Each number is 128 + 32 x the weight over its row's rms, rounded and kept within 0 to 255. Layers, rows and columns count from 0. Numbers have three digits each. The size before them is the row's rms in percent of the matrix's.

# layer 4 attention query, 256x256, rms 0.127, rows 230-255, columns 0-255
085:169142166120154117136111098147145190118154143106196090136163106124204199142109141118149133144162137160152141109089107172164111156200103159159164160151129150137130128139147089147152141106155141110087138154157137186148150123182148133142084132168131079143175184135160175145160134119129135149093103175127149110121077117134116178160172142143079123131145124124126148133155160136097151209116133150185122155190151133140076126148125135161114155139163121112146093131136142197085136139156089099177165143186213119140162131125120140161138128121161153127124108183152134131101214117164166211104126141162158133137133198111102154121100118142057123128183167127109123135132103145161167128198135153238165070140172107085139174100132154076192109143124107138131153200136117196119111167204158
108:091077113168141117192109130116088081110185123122089169120134114146106098136098150143194201101116155127118095149146119139050144113111108156090128160178098115150100168153158145123131091174122118195134129153106124175087152166167102194149158165169127104133087185121120145093165128190178142173148095128064164162195125103087097131157144139144101135115114124109098155137158128134116162124141136151047157181108115053129131167115072090080159184080132142204123154082160105075105118171157132069149111137118122169107090129036085103125060120140146095188149164178126142142151188126151154158091164161124142114115141079119125130103145104128143139116121138124137110147102103134176053128195146124157110201088077106127160167138204133118149129114135152099158092108098149105121133137106126
107:126105124146133044129149111114101151113064085154063159186107130083130146126158104073117126099149108138113118130137083166171124082172144138170095143132144128118077128171093126099074155121153113058088118137204126174138106077112082137087066134144143125098138122157109073155158120113087148102143138107075132153169089173137093108112134148127101173124167146120173135096157123133110140109083108127181166157098176128136178083141173169150081148124149116128133113150123150141174109166160164134161121099160134123116112132118162159140100089067128154134135095150147102142145098130104086156091151122049072131115104104200079077133124084064140117116130203118099152092209153149162122113135175110125102107135168043124138126146091151134178166048054069174149151100155128206098135130163103
108:107123096162174099074124112127158133124144186147167105121176123197027186132100092099082176144082083108135091130141118140105138118169157084072114095161133129114165193124122105105138135107107108108125070123128160086116124100110120148161157136156140162174108088146152050109104111156137137124190097170188168071100120130165141111097132130120157109118094107094102138144180149108133134170124051144108134146160132137130077164093121139111188139121112182115064145114190138126152106085186134071197112165133110144120146122202067108145123134164080119135101116160148115123091122127147102061137145076183130103195123108204152179186095168146142160071134164119126125176145190140112149135110142143121165103110199168123167156104185129128089128131182106162112138116121137124129196116119117
109:104175089185124104084176105081159139145123111090126081072124090108157127157136075170126150149110131134132154155141144161089182111110138084118140125155079106101149155117111145189208132113175079147151122108119118152094119165197155109108143125147137132055100136154113149152203156182198090148084112128130163078117128110088075136126137093127121137139162101101194147126126125122095088139121100139140139133103160150136116139117125110121148176082062191119139200101132162127117099115140108158153129104101150136070134177147088085162114122171172123126140123080111145103104121102166209121078126129165179167110199141123124167135140159156089092151198119139106169122155183138157182042134108141141100138143142153159099099152203135171114151098102207106113108118105101125081021116146113
115:094158121112136109158148141170065125122175079143174143105152044142124110087101173109133098146113127122069107124102161078106073152173171116127167136130174183118094129154111116089104125105160130037108189136106139130128151157169198134130162095139130091148139165131137161158145105165144131167110139104141165114133147124075127168116132097134137121104125082129183116109122120119120115164140081152140121089145134132106124181089113198133080138184101113113140122109108074126135109142156160138105147166129103121115173127102157134117113136150092163118174108124149182102128181048086127121120103071107143100151118133128095139122147125151179152042203135079137120127164132125171168106061155049151137062089093245122153144134163099093138139162152187095106213129173138182126071100169163
109:168134121119161146146144057137127107135115135133104157199125191194069169169114216165115126134127110197138107136127156090129174176113063151125130097119154130115097085125181077109157113131138145163146161133109115071144135138116176094138134130180120099120075115113174090179101097135151155118124119131129133172152173170100121072113106096137124170121131121131113235139096150131092117169107152111138140088142097164066135107117170118128069145100141109211087141140161137078114143178086095104146170099118119195105214126145146145082081103094162128105155135094123145162135180116197093177105116116166110100174142118093103166097122140054110072104130101108152129108124115124185082150112108082154181109137153116118124145123192085179109085202120172130130124135123099166126076115138094
103:133175129119134075121112112122116133185087091110111179116135123100157160100071106050163114148148193101095090174096111172155106128092119136149144133081136124089099100139101123096118171139124095139119133090118214147134070081132143139105113111105133161134111100123087131047136124093076125115132150139150050113125159135120169111137163124119107162107133128118145139118129038111160140188165121126127162120148140146113133149117121045169123136109147098092112127139092205174155119169102130146043126094128134177178100155152177150128078092120173168111123092133128082129118118115193134095097065155141168147134051090182159098169142094125079167120222209151182119219129136106125119149184125152135127153123111127133105171131097119089123106133096131077091146171126104086085093109086139
103:110130169174094129093144130129133154193091105104113045159110131158079066160154114153173148091121148134187093118098098161198144145133120160157089100129112127168140201084105116157108126139191155153167144145105097121160100134141104149156057094133155129157117188124074132117135129105175119083170122138127138113140137124118138170121080095089117115096112182086147091155111117153056188144162095135173185200137185119166146123147159126095132159137094074104144136137142125129202143113121164194106151111160149078079118112102067097119107080129124119099100162179130154141169133113101118113083155141149116089138070152112084142111144215114161159121165116105167130149108137123098159079100108174171159138102198151133162081109066063152122105075119128163121195133162132116140091078117081
102:085086081149155100132145139123142094137151140108114144126134141158128136115160136155104107149112154070120114151119154090035119223147172158152166094119140161113166072139119136127118168146081156138120149129110078128145126155147208104120113131158100098052119113154182156146125082130143161083150167114082177129133202117099169202101155150122116075136128095158162133140110098142094078113141124105121163110143130163109113108174103161115120152140119164090172123173142184101128144134099134180125062121159157165128131147119186118154165170171163159166076163123091147096186119116232120145097109170109145131143115185122129153125038153127127121120145111191111111084111146118167139095034096113089107137157115202159096134151090118113191132071112065107105175138125131171081120092085142
101:153102078126102148173106133135206096181147148144089165126103109160125113087129077146126181184131133175075083110117123148088139125133131123089143107147118107125124169097186169116109137174041095148069184073160091111127169182127094090191164149138139158129124127104125141140135175141099139113112146102091147072150153136119150082102091174078098103161082136125116138131100163144102156116108144175163141061153148131127164144109092128207207046123047169153118135174100107122108174133087135088129092075138113127150104104128135104168162095067163114093141121110075168092140083122142147068135114113124104133107159111150140138108144117083115162103072150093145129088141216162102079127129152079127126146140145112180127108154143155192128174090103169147127148048151099077145114112101160
119:189180143151116111145144155096138152152088116079160147130151150098103172218180171137110031088134177125165158108122156134135149103109144094100150090125145153144092108192111120134145101133119101130081140112153125134106162111149116121185140108163115158129116102170235133153145132126127057107135191187091125186101131114155109148108145162148139130151123104170094129104125095055143139154126169093131115124094128116079167104103075122118223148123116132063154114167086220109137157135098068160129137061100086127104076125098144124103108139181153097084152162116174102137073060072132145113111115156109099134123108141121072135146122154152128134101201137088142142134152108151120134123149172155094148087130150098140149183090182081136132052100103049103149117155140138140132108115125165
104:115103080155100104160091152097144135109111071086182104094164123144163089121124163168112132108137109172180178107105159191183127149174098142131133124079170114135159196110138142219154101139186121166112168133117151119129116202122106082137101132131120057171084155146129117065144090153108113091139075121089121107169177134139089170141142129119122168145096144127123144121130137149115178141102155129095089083106094190145115091174133079134129131114107143092054127188169148159129146178177090087139129115126187103132111107094101131175075140199146107141095134108074147099136144102145156120108144080164150170180110185131093096089118102055213111176093152071126140112137147141153123109128147081159121119107117113158150172134133119068153155114058158042115146160150065102129116129140136
114:142140176188099109124116092044155169107117133097128106213144121123231131078104168164141089130128174120141147137084131117100094119123175137127154105125142172124120138110077151156118136140140105111111190182134122114119083165122115090078143096158123089137131108133148151078147106127110144107095138162141107136119116124143140146142149133128133118137060163121094116131127098135146118097086157049120158092168083084119136107164067120140114082226103150061144129125097162126155122129161125177080148072174139099136117105096134107129082099075136065138140132136114059185149102085092143155116190130120153056113149102123085179112197137134165114108142126130137179154179108114130198125117081177136099057100098108113134173108143113056117028130182096156165130116157128170143086116093123
103:121094151134144151149153078131151122096097176171132113134179105181103090138111172175115093206129144124106131155156146116012131157080140121170116099074084100146180112136113098107101093170092170117167163098103137101158168123136113086179117147125170140066133116138123100139187136135122162120146140151102192094136097123160147105156125151200099117106155068143123152099173158073171088125105091135144095058146091123118070078140116166118133097173135181080083149097102090135126132127210108190084150164131122186164111188151179092179162117082157120118095073083109122145122105142124133095145111161091202140152128132157208147186074173104176133122150148138140117128115113127125183139133124104111088100122087179109075146118101084110163115114125114147090114136144120134070151128087126
101:119099091170155103117093154110171129123148120155131116097135049157091183074126136087182133127140168145081159091091120115175094127158082188105159174131185112114102099127115057147127113155118119094196134131162110125067134144220132092137107135123134111110088154123160119099193097164121121117153092126146087132086159092145144084104117149073128140161137113159139153124118133081091159144130088115118117079122174201043117102168100168126087091175102163095134114093150153085110108109136134189122097155149141142060153152128156149117091174165117132140113173062085167167095122061188138135099205106144148093152138154128143112068106111142148155131126126147127085132164144118086124126109128148048089083115134178180123151082172142128164114118165111111119099105070076140107114047153174
109:181145110148180154202143156132183103130102128169103154109115146171198098176126127145129126160154079137128133086133115115082173135114099142124124130150162133131156130167123157124124145133079101139050168120148142137109084039127129144169117156118124092114089110226166201124113119168134085119125123147115093100108152166134165122078098169161132135122134112105121172102144121163147094135192106149099144091080107101143119093126092126077148141127171118196127146158135117142082137130116158135165115118147142129144117166083099171062119108072099155140092120195110111085095155163148091193095124166133146156222129120180227154110115170099150163139138152165152147151058164096126136202162174090145107130076122079129177110142182094155161131136123150060144115086146173078135162125096123
111:129082116135123070121155120131149130093122103083149147135049087107163113108184139129146118066112116138162122126166127154146104113095094205131112137172161117083138153076114160138148159195115181147133072155098117154097130134107126143096117068171147167143101179144096137133111157159176136073118221092155122120111172167129090131101118136201166127131134168119135151119130123174215153136112145153103139108119097079127130127126118128153171103131126136131103171093178122164120106133089169104058104156117107145094112182150155134112107117150130133087114146146184110173113109096168157109104135139130112160160142113151110106099126106050123105115139151138138086116218146229175170149102081210084145173050153109126121147017087101126140136120076153113114150087129170118191148138120095
095:088122125182059158160175114158168145144130116127134159106164145141122109141098072128088169115136125073127103016135110118098170170116114127138141140057181080160144116152103098141079155161139055111122145102123129088128098167140104164104126103098121108152118161135066153151193193143109138117118110124146064119127125082088093101170163136105119107165092068148131098125121086178136121122142127118157132068188147104210135133144167111104147123198134181146122140124110080128150085100175194171127119187111164152082116058170062131137127141193107183076085153137104123105152153120092149192128099118183141116054121108145104114114104086169075090125108122074152118083159108113148101157093181073084139168097101139130145117123103121080133145143150108141129163087157093116159139123112146
108:116148144148157067180109124138128129123093125177127142093132169218189145133159125192124099109162211099126159106075125068123141122183140117140155093183171141202132182127063121149140168129136132144170165037100131135102156097101111165055131041128104109097088112108085197124133119076143157119154134158125102165130118132162155130112104117104171097124154155131159157117112091194116161128106107158124099176115137186134141106135150114176186087124139114071127114125118148131118176179155113164150155114090069090130137134120134137128141103137136112082104165111106199125113114098184160115067106139154143116168111129077101142177128155145110130148084169089166108167181132091175150150091121098154155118132162145057195104163140161122179149152111163132088166160161106180164160146148096
131:115088092144096105087091159107166145124134146105113104085140111137163146128146159134126113127117101170186089146161107152152154132135121080149198121189066158217158134171113091118123129143096119123196164112126133133137165079171157119042131109195076047169097138169099165143099134132125135091168101190162195163154118141131118106076101065098061076120156064132136093154142114169138141130123138090118136130136184132181146108149085114100156130154134135058131130139112143136158088172172211081126164159157132127093174122159116088110141150245178157128148086146090122125121124158104132154096118114166140100152118127171092110097125154147129172116127131113135148177151170164144149148121049142094114130117176160128172099162146120199105137117132099125129182110166131126107144062126124
109:101115141123120106160175168116124106104151150131180210106151094187093154116168145127099123149122080096153140134124100100111155175105077092127140089192137213188161090132124128182172099139122136042153131166100067131111139143158100124112104139175134111107129213100112139127155196056120134119092119122132182126177141061095064093173140145143096069167148098168128107146178161147120147133106108110176165173191122099144192113077064147190126151125174120111144178125116176106129128136157110116141120163221133156106095157119117115083119140163126155104106133172101179141147143089147144069156123103154127079071071150097099094092158142130104102110123163121181114120114122142106166075116149115146114169101151210108115146168160136118135143099116133127086166100148109121146124163151080
100:149152152112137164172148113185116065175182115132081088097087115101136112136169143123211095097100104124063139111099129151157097076050138118138118158150168153053100099084121087133105167119141145159135143158114143073125061115099099142094120095139150117126161098133123102154080139169080118079104072116129116098208138154134139145100127128116145154122109145165151195152098158081099131089130098123144135169128148150177137136122155055068127100114140131172149167119141109151137103158176120113114148102092077081143104118069080114125107114120103144125125085149130139088157156123068126045145142174204139113156164081083112048166107141136182146130152102119075178100105153089199117160117127146186184104105130141120157096128120122220107127062117084110166129131146089171123115130146148
112:160170171109127156116171144117137159139050109126101128120118114154091070152170099128160142098132175087102153145113127173117092083140110160108122129080189069108137135134163152107046099177129118170132094138091163123126114111074098112167070105078146196093106148126112154097132116110127090132101101084139172109120139148109095129113160119119128183143163160139109128068130146083151170108090179188090138103063090141141108119136185107080119139163170081117114088071055133177198165178114107179139111111073170075157032137116174194141104080064116073152143151164121125074096096135138139115157117116099112184164178124133136111123147087075082126151064106141135162134164124081126067159120128154154137132161150096168140136136084131119121175102136159129131104145155189112134103146104130
111:101086198158201102143124150122106095171095160171122144102102125126102192143098174135113139152134114126186130165166109239112125147109096155132149241151148150134120125129121118115063135141146103147130140173167214159116129150120150184099119136139149172135067146131167188119127104103112124078107096149102126130180136122120127130115075117165073157124100070114100124109102065083133118151185158139140207143127128120150115135129153166133094100159081068147105116175201158113147087142158144119103134094135139124154154151156087168094139081114216131082110141135118125117091168156121127147138116152130050134168106105150149136136089159105090139081114130121120139216084139098160072133170100128155126134147125165175151157156123216105165112188153131109121157141097114132066092116145151
098:112144074202092054076096122144092118125142141114080150166185118113133140176160108133136178178105114129098204139119118130147141112088082129126146062098122124135142120158153136172126176103123122153110133119077177102138127113150098182089110091149100133087121180147142126155084117147107080112115152219145095112154152143153104162119161132141145119137128131145102112132139135104111143142160096111133166087111146149138035091096056093089124153149145124037059141106089188123102100105145143149114166176068148135104169163121114101123082118097109127062152133164069098165093130145119126115105098066078074081182094173121077151097115155141123088120132116135114204198057119160103114111122122149121148118162114118120128179122150049115174123093116095155133156062066092122157128149131160
# layer 4 attention key, 256x256, rms 0.129, rows 230-255, columns 0-255
105:158131140128167167104102161145191149126152152023106129191148146148062143071088164143199150113111144152108093189160140118134163145112099122119154119179143096119133111187139117119207107122121125129173182136132188108171107150152187167172141154162127139173093134127131088165085092164134156120142156156150141167129131157220138115159083143107149146126150188134148125166104117190144138186181159164143171115159165173189105136144105154121138112124167188149107146164140159120096089080165150142108186162144118175165127161133124111124097136161150124111125136163133184177122124140185163129132184132074185102088142119146095133130202106111126111126157101120149089162218142088106080167132151128109160145120109148128127101163170078123149088175081140148117134116153157190168135096181100
108:107101108182110171104130130128110077149083130136113088120130123087124172134170100111155127171087084122107122088073146163180122153114134134144174210117107142128118164190140091117172183180184109105125138136105087114147141148099155106105149092119091139108171096116159099120176096129135107178087117085149107096096184083126134123116150135152181104133080146179166142103116116145154197055156178172154149118112169109079129153123167127128079102130097074122084185123156080115129078177115139142116143099078122161125177091111146130103164090123148061055090104154152133133097170132129088120112108122090139172130104101117121092152129143131164111146135116069082112077125068127103035108060100086162136136126120177122123132155137137127084206088105178134119173048119137131120178203146094
108:118041095138160101137110142136119096168124122148161166075157153126135114094113124159164100149135136121144144091144121125086081145191182131085107138143169118145140147175156137138054092177148152137110057138080127122151200093094136143135151120100084166176107081061064084090176190130200126143161157135118059103148157122103132125082106108146105141161125112145094078135144126123126104090180090130042194149129156143138085168138175125139093142168125065146149165093073146157108067197150102231127100119108116090146127108115128085072121155091157115054135100159116120085094150133121074095147114113140115121094119145148163128096069120175120121133090115119170125161163157175139125194097075098154118150131131135148065102156113170107113112151141124111107160163106140126125141101157175
098:123150121188084125084095140089171205104123073155173119095154144185160096122156145106113145122172094155169145133139183145127108076133127129092126177131147162128132096107148080100134121156093158087130058128119105157100130169156129188107109110156088154124144084085106141166141056124096135171165127172118105177095099087078116115093092170175192090144185094118140120130150097148120120087126158147082036152148078159145118113106132157109134101149146104129099125114175144103090093195163129158181103112097127099114091120149123092181123088168168170127129094129131140099121180138090055131162112111198154169149139083129178177146175197094128098165121141165174178134074125134136135136162033117145106087123148159111154137109113180131107131095139142130136091119181150099206152117172122
100:148089129088093134160077161192114175092194154166118105078117169084170054140140083137095134093111085123114093099097113140079147163199057136154129107093109123132157132155128076091124136148105170141145154194091147147107124157101161132069147117063105148195096175139171120139192135147167150116144152143131144134067117164075118108065142143113107135184151103120083166088114165133121147152168087124115103124125103115148138162133019169143178146118192124147106083176119123092113141155135078070163127070120122140132092083139109096082116092143092157104138114128130102119061178132060116182109137143165096126141119120155138144149152102142113165116084147095168134095121198098093179158155134088145158137149132128121147111119108123149093107072175115101123118105170166146209105177141146
093:144071099150079136125129081092138140109107058174134147154143108144128164125115152170126134109128127100125122065128110110116183083125125134080137113164059174142113105156108185131108121127205096125125133138091117079109135090081153129189075065184125052173028152121150144159110103094108185129124201124127114116184076120140172139120125155174175117110153119142093060149123135147163141136106084096125130101161117172070111122150124151158141109155163095101151120164117098106127169089154103085108106142087160111122111174104094070117169114140117121113130188142118077161125082133108075129091134111072097163123118180154147201114106124140109128108115081194142142191200131184150189079121141181103107167185165129115088126129105113157118102162131149102114146148148183160119189133170099
104:109105074103122089140100132168165061097129115109122092096091132127146098167160144128180094130170066072119160041082148091116134137180146190091137134101169131146143146135113149113149163098141100182126100145141095145147179180086159137163157167110125107206122077163118151097125148105147112159096132152043094091086151074110115131119098070124125130142152176090101082180171126169139149134111060140089142168103099097144113118150080135090097140102086125093106115100145129107120131154063098159218138115136111141150135159149157124099187108149103154147175138194169147071113121083148128062191116177089123116126120117105152158110161121122106147154175151109101147144101111123142120074171167131105147144126127035205141136160151183105149076119104126125137122157105132119127144191188170
091:164084090136095195107121073142167165076122152135150112106169099116108099181131097140143059185130145074136156119137145157146116063190140099153114108091137116128161116101096097094122169098184112159132120134067067145145108121099169046138138116099105097176129161117106153132145124126129137118180123123127119124127109071141115168148049148139096085102144144088137142117138022119163072113109111126167136101082087101138123157100141140152159094112074138192097138147129135113177163154108092143110066050104146088098129137132123158139065130106164117095094125139133108152065132132130130125135127178222144143124118103159099130182154123086153114118142156166103114193147082154136123126084108099059047142165129104117181164118086147086106123118130051152165136083179174122136141123191113
103:164118047106126152095144087156114095115141144146152145097141158132193120173111151188120111161130132152091096106116132108151072106141139103125179169122146105114114175128143105169112087144114091152202140126076114100111116155127120142135131092150072101124126172137148131090144168149101097135156125135124069102160170128172117096063143188180116163142146193084170104186085069103123154148095150031123112125173131094120099131139156088158171123133084135133105126052128091166059178146100171079113089148107180121117168048175131159128131130152138139141123124150077109174175152170138183182108087074214060148142124118135127118118141105139111105124160134110092119106153125145141140145202051130111132139173152098155155189096179125156172166141113103148144091092135146124135137096102060
092:124207170079148180139129109061175158144183110160108141083102071125127104147100113140109116176207186105116124134203210149109104089173162160128130128167127136175159109096122108133142155134136193181131070114181105171132124129099157045123159105165182126116141122122108119173086193143160121048065152132129111144082148106173136140158144136097120082129137124091073115109128194145142126129205115166155042179113107151143156095122082137102133135117092154143119147120094107168118129119168150173099171140158145138141081163129105188158116090138153138117175085076132140137137113096108203123133181156149159107142108145134073126161157114161105108145083156174097121134137182095115153118170115090174139127149181060149153147120157116114115143160118156132083108125119110125094122068131118
093:183088138154109121154120102056162140128119078135135135113102171162117123185124116158063110135174125123152133095118101112102125067174130124117105098133115111111154104185096159100094084194162162062176137104127106144094164104106117167119119128124103134131230158180130134151121114185123136102109151152149146102126073135169120137141095151160178148148150090066147115141129125152138136117183098136121131137105171123158129138209110158149201141175123115158132149213161178127048038163071105145131136151122150094148154073127112186079106079142155081163132137182122153098156129128095104171081130125132143147094123148122162133137097092142137090143141167128082124181209200196173103115140128112173103168139110147146188137102120144085113090112156115139153100133112083084181128149167168
109:170131080148138161130102177113128186112114123180170193186177133139129086126123087126145128143158113059156105112126097125102159113102166107099147103167130145091127165131167080126159166093170048098128095139148084159132092099097136120077106163095123129125153106106159146141101110099168158148142133088156094143119119142182128164117177199109167173132153122187165155138083077113133159097077160122108105075116098183113110147147105166111083191116122151089100103117124151081139117166182162112115082096136173090118054105195066119125125144101142103109118073127114069138203071144140068135104131144130099105122132107080119196200141096131156132113108168163084139133080166076131120166100109062063103136186118188122104099134114096172157119092161140127103059135090136133101141128113143
098:086131077127090171156144146191196132167128083110094128164071122106095160115103147179197129104138105144140133126099169099082141129125126138115119158168074135116149096046108137158152180131135130119153148182102170110096083073102177142072181088124158123176143149127129108209089111133159162139130154116139106107165127124146111174118141147194134120141122074143123146147121061176194151140174096095112098142186111099112120146093127129162151060136145159108122143106161086197129135075095139108145096118096109104101130169144085124158127175194130144150199155134148055134107166163129131140156069167140104149113185075133114129096118136156072137082159134147099095138106122186122154171177161139158092109156133150166185102120084166116125157171120160179122149084145092166157092125190181
100:173110159128191061125142129153094114172077107116157123099130160153080110096113153116078112067165099126120174119170134151172188114132069105135053145121184107145137191081082075084071155072089105172108103097187182124093155111131139150142100138126130142116161139099126092159135155068164121222113150095101092104105144108107108120099133113077131158153176146114124105083111121127108116143170114125118190135107146153139096169101135166148152155097158129124197131118166140110122155172129173111127138161131136153110058118138091145126086113125064113134192092162159181122130087148044158101139135193145116148154100108164190171125136185123197106150135155125198151072125117133135168107131140088119166078143098143143173112150127125100060081147104108145122131090124148129114045137113102
093:125123162137119102149141142118165102145146074119122109112170173098120072142105158146111154159111123142136082069078062072194137128197090114113135117127123174112101116175158154097132080172155132118123170140187140175118139151136178093085114135154133125093125134152128153167099075139112164126147081103136096171139131119141091141139139079143158150159135159178147177144123045163120096210139138052171112125099137159125125114157187145114126140164057076181102137143198164067066097113124157122154111131075121105088100155111120175111091183095151061136073115107105142151133138124177135168123148112053109109165128157080101152134146116164129144158151106080151116132115151154080077081171129070149108149101093110085102109113117100105141085199193146149106123133141100176070148084148182
103:136121144132152059094093124135070092197108132074137147145120123157179072119123151173073225131148153129139148148146099189108132141147198086129096130102145141079108167131106153119082164114181097129139120158118121119150125175175108107114113128162108087155135109142113084132067126104126111111106114156139128173144147159103121139096202124136108082061144132110093169141154090125124115180144147119195069234072088146100142111133183141155112118122135164120130103156133129121144127119138122122108146121168071061137127145149169141105148116206120117130172059090116134183114182131151079049111088196103142105146160159102115155157167115125136105155135148155109078182113084098124178158125119103179187148163112163059104086112100122152132123126160095127126171191122104092148164105078087
101:155120052196150176142090195143130118158164118121136168138144124095147095132158111185070172119137076097176150085155115079137157134100176148122151080125102112135151159153144104156150112130100135148164129076093114147134150137114155179165158115131095106147142155121134104168132199124080132142142117145095130135151127128122175115111159139088110172076106119162176157150119074156122094075133061127163123138124098131151088174145150110135104147125167160102196093116159124072157145085159085121089088131122174203121138136111159139110110087148139169135096158150090115116114188185089139104154123163108152037190138147031159136166094120172166154140121173141118144043118071120150218108143156070107121123151105152100125147161167141106100165141176095117110147204154144098079154176126147
107:182139137179149117053145074158174153144176124049124134149145161125091045130109100091112142148096124110137168118106119103182124115168129109139046061113120135138109130195137118150136077142139106108130101136103090152118123181091171145108153158139176164129177171062177087120140125134120172170158138149154151128123157107134140127124190075170113100113124170170164159126183168126186117070194088149099118111106178167128164152095130129112127155170145152160130119059190079120103108045083169142159058110102141169133130073158146099131144113112113124086193113086092089153118126046141101123079127073123156105148129140095089106117163119177107130130123148141116163095144110074108166157157089174122112128160118159122134151110165109042105128135127120123164083110114099117107128089077124
095:117134087159133166155107145153076095146151116127148123101193156150148131149176097141110098121153082145147161141135088121097098137112145181169169084083115216185136081116185155125063149096128123150102170090133093160071170084176152142156109129146143132152181125152137143137089203128094063162156122125147123095166154132151140097119118058113144124142089139100137126160137151153126122087089111187074200118134095170139140095135087177141126078157134140109185150143168145043098113118078109100100124082127141119118131171131151102143092182130128091176100131127164096153147148079127127170175179151133124121147132179092093159187180151112138176176161171115175171063123116184127136114105152137120165133116116142191168173134120146099156078084190215118180098099119146137114108143148096
106:107100159103178087114144162125122187124073164123123140192179144141099131110130155076146093165100166119155084126160195140154088062154122155140170118123079131126146115179130138100081137107127124132130109121140151151132120144141102142156124234130104152065163103119131092124114100158131110086154070105146095134134110179104159139138150118116103135131138114136175148089159080012161126073125132150117135134090105107160122168170141089095148083139140146114084157159181144108108165143146086164181121119088088136086126128147121155149096126106170118179093125093152058117114143118168101110097107067162130128102095077161170080098091116099062151171155110193115135079105106106115120173136156099045079145090187093163177084174154144104106084114091104130090164107187173161077097107104137
102:071168118172064152106175146091147173106152126131115156127122143145116137157106157123090143143101098124138119158062097179167146133114149096122048098086177147120127086131139076156123084101134131150148094096147169087157138165082139130214130114147096068140122157115156151108136159164143143109129082154177148175143103162125097169129154081148123138078101104117125103105116153088065142120046086147074113193108109124147151138103126114117133147112143104118144125134102108159101125120105125184136097111182184091116169159092101075152072118095128101167087139108086120153130172163179092101109185127099133127080167146130140094136169131172167167063105185120103131201095160151127081131131205182104077138123124133117133131068127167140183089168138098035154084131127107073104189110079124
098:150089081164118141145147166162120122123138112148157091152125091113127102124137159139179131142138185062210088075131051141079125039101147108150103171144143053136088138110174159196121158167142114149124140101229147123127158100189128140149135156142142109156137103149175099154146116121165115108153107091113131121109142137138170149140083152137145204098135126167119109180138094096148190120117165134161103091164093115178189087150120161111149133160069149104127086064124094083131184135156118152117141178141083148164136125093164126095131073147121120087164135149109135152161099127151151106102179103088120115172106141111108152131070137137123117099176092080182096118125108115211131113104158093109174114121060098184089120155121158099155161061139089049094098148132130105141070146155110
097:136157142181099073105106156146145069150129097142137111159104104177098111166121159144057156127106076100098120190110139040136103092096029093118142082132109148129123110115155097142125112148150138107140131130115120158156148149124087114163130089174081164085127180141144201124131145122149116111154146119139093125123178063148123106081118144116130091120138111124114161104142116099155137149098133193123083117211117170099124109093087124156111174071161123124115172140133108100130188083175175147065156106130148101126144129095094170120173208079149161103187130129144119126107122070155040159103144154127182116099100143123101152115153123112079140159089165087099163150100093077083144150137101105062149148128114117098155083109219175077151133148148174083061100155093156090132125121148167
100:075118176121091105124109168150076150087107127167098143078087126118076113019114137114153154140184108116159130111106154113147086140104149109106092118110123090171107089167128153137125133134128162121157100079155154149075109096098116124182113136123140121138104134105169145103149146076151116130082105050143073090130179135141109133146115124116128182115086137165100099141122118142065170123131108193073112125202077129187179091116130167130095151143114054130145110155100095106112119093090150108107093157126120095171042104113132193112093127137125078111137094131174091129119078149076115099082125065121120165137127103081104190139132055116150139163157053078131140118140160118153101099092169108066143079187075134185082083106122170113152081143117138123126111137117106177160164157068114
105:150115153055149106141122116188091106071126124121165110135127144150152092150080156089116180146156170115047104152165140119154116177133134088118130089108095167034133124131128142124150105110119131151094114167096126227122104138109146142131124111121092151110096171175134113072106112082133079112138129151113169104140144115178140152068135053112084118143147121189099154141122156085101132119078127170065043138145162162079146132114111116137141089131141186177143115155139146096138058110095173082152164140140110146130106126103160130143049132132024123127114080105153113103125116083110124208109142098130165166161112116153144126125108084108157124106153224152100114157080141101143130110126159092114169136066168114104109185116126182113067137091093161113077141095179136097100113087110145
093:139100105121137185159098055081130122108030081079130131098193143114138182163071105152102122109169121152179061127090151111127140065144108197145095065180128105154159057122114142147130125214146092126154155125159097114108077104140146162168089094078132110089082167146126142100103053161106128139147104154153120102134142141170132134143122079142136140159056119093161106096102135168114133098060129104122074190103163094080105130142120187137128138114123044146082128143129182148166124139153130161102186141190167115166122166163086164169170105108153154164102096106084127103160143133179164117148152116138156118130098108169097140130146131052100122142115169088126146164107088119168124130117158150133068075165109080131136141134167149127093096113101132159166103159130112127126120075118108
# layer 4 attention value, 256x256, rms 0.11, rows 224-225, columns 0-255
114:174096074162137128115188049153096129184131145166094161133167113123150176109134167193153110145035166202122106120098107145172142096125147116142099093083184118141099109147120081113167089182137113133160149116132134068181127137250049113158147050110099112091090167090178116199110153142135111094128102131144094142169141137169109130079194112189153088090109111157095087081130137095103102148154146026151163127090159132126164164079146136104135100127089110108135121093098156111143121146139114149108160169174102125126175160131127121106158096112125135116098114079085189170101188105140154129101118076162148112126136170153070105132139162050134136112086070140122103142116104147143114142137141120109113122146117140086099137062090100124113116118150129119113114139125147126127131100101100
126:106096112132147110095146106130094146168138130053110118165117214118138112128094117141089116119091165167122132164081091111119095152136142118130086106160185140116128082135164084209134081156175101126128115126122127036098178150133068164133149104141124139114096081128124071114145103164143123107152127106149130108106157135147110140096091085147133075143044169143071167113146175148098171135139130119128163175079156090084131149101171065154117116122078142121142137057170118179101123147129117210118103116145140155141232097145115086110139175127146042125103103101111140135107171120195119152118116082111147137097186200149099057068155166180104108146066132083111132153129128127132129137124118159159128137135158161103051133115145145166092179109092093134168102139111108095128142153074090
# layer 4 attention output (transposed), 256x256, rms 0.102, rows 224, columns 0-255
101:143168177158189087134149130072061157116094146108119157115123102188163212171119086137155109104088172157168120140106079088157134131138122114148126094130170169189093115154163108156136147138138185172074114120170144111150154119126125104135162170162111125140107135176186110160096134140098091141077157101177106115074116162102154188125176142177114136133129132156105112151123107063155162159141107137174164113113105136113176070130193070106176137096148118126131164149125132107175139144065084135083140128127078113195075164151155134120167108115124099175175135146114189095132088104145140063172081111092120149166090188139147125180098159128137129182134126121119152124112107128148146142171108136152161134153082099114096116144140140143088101121214107083124152191168191167181055085102100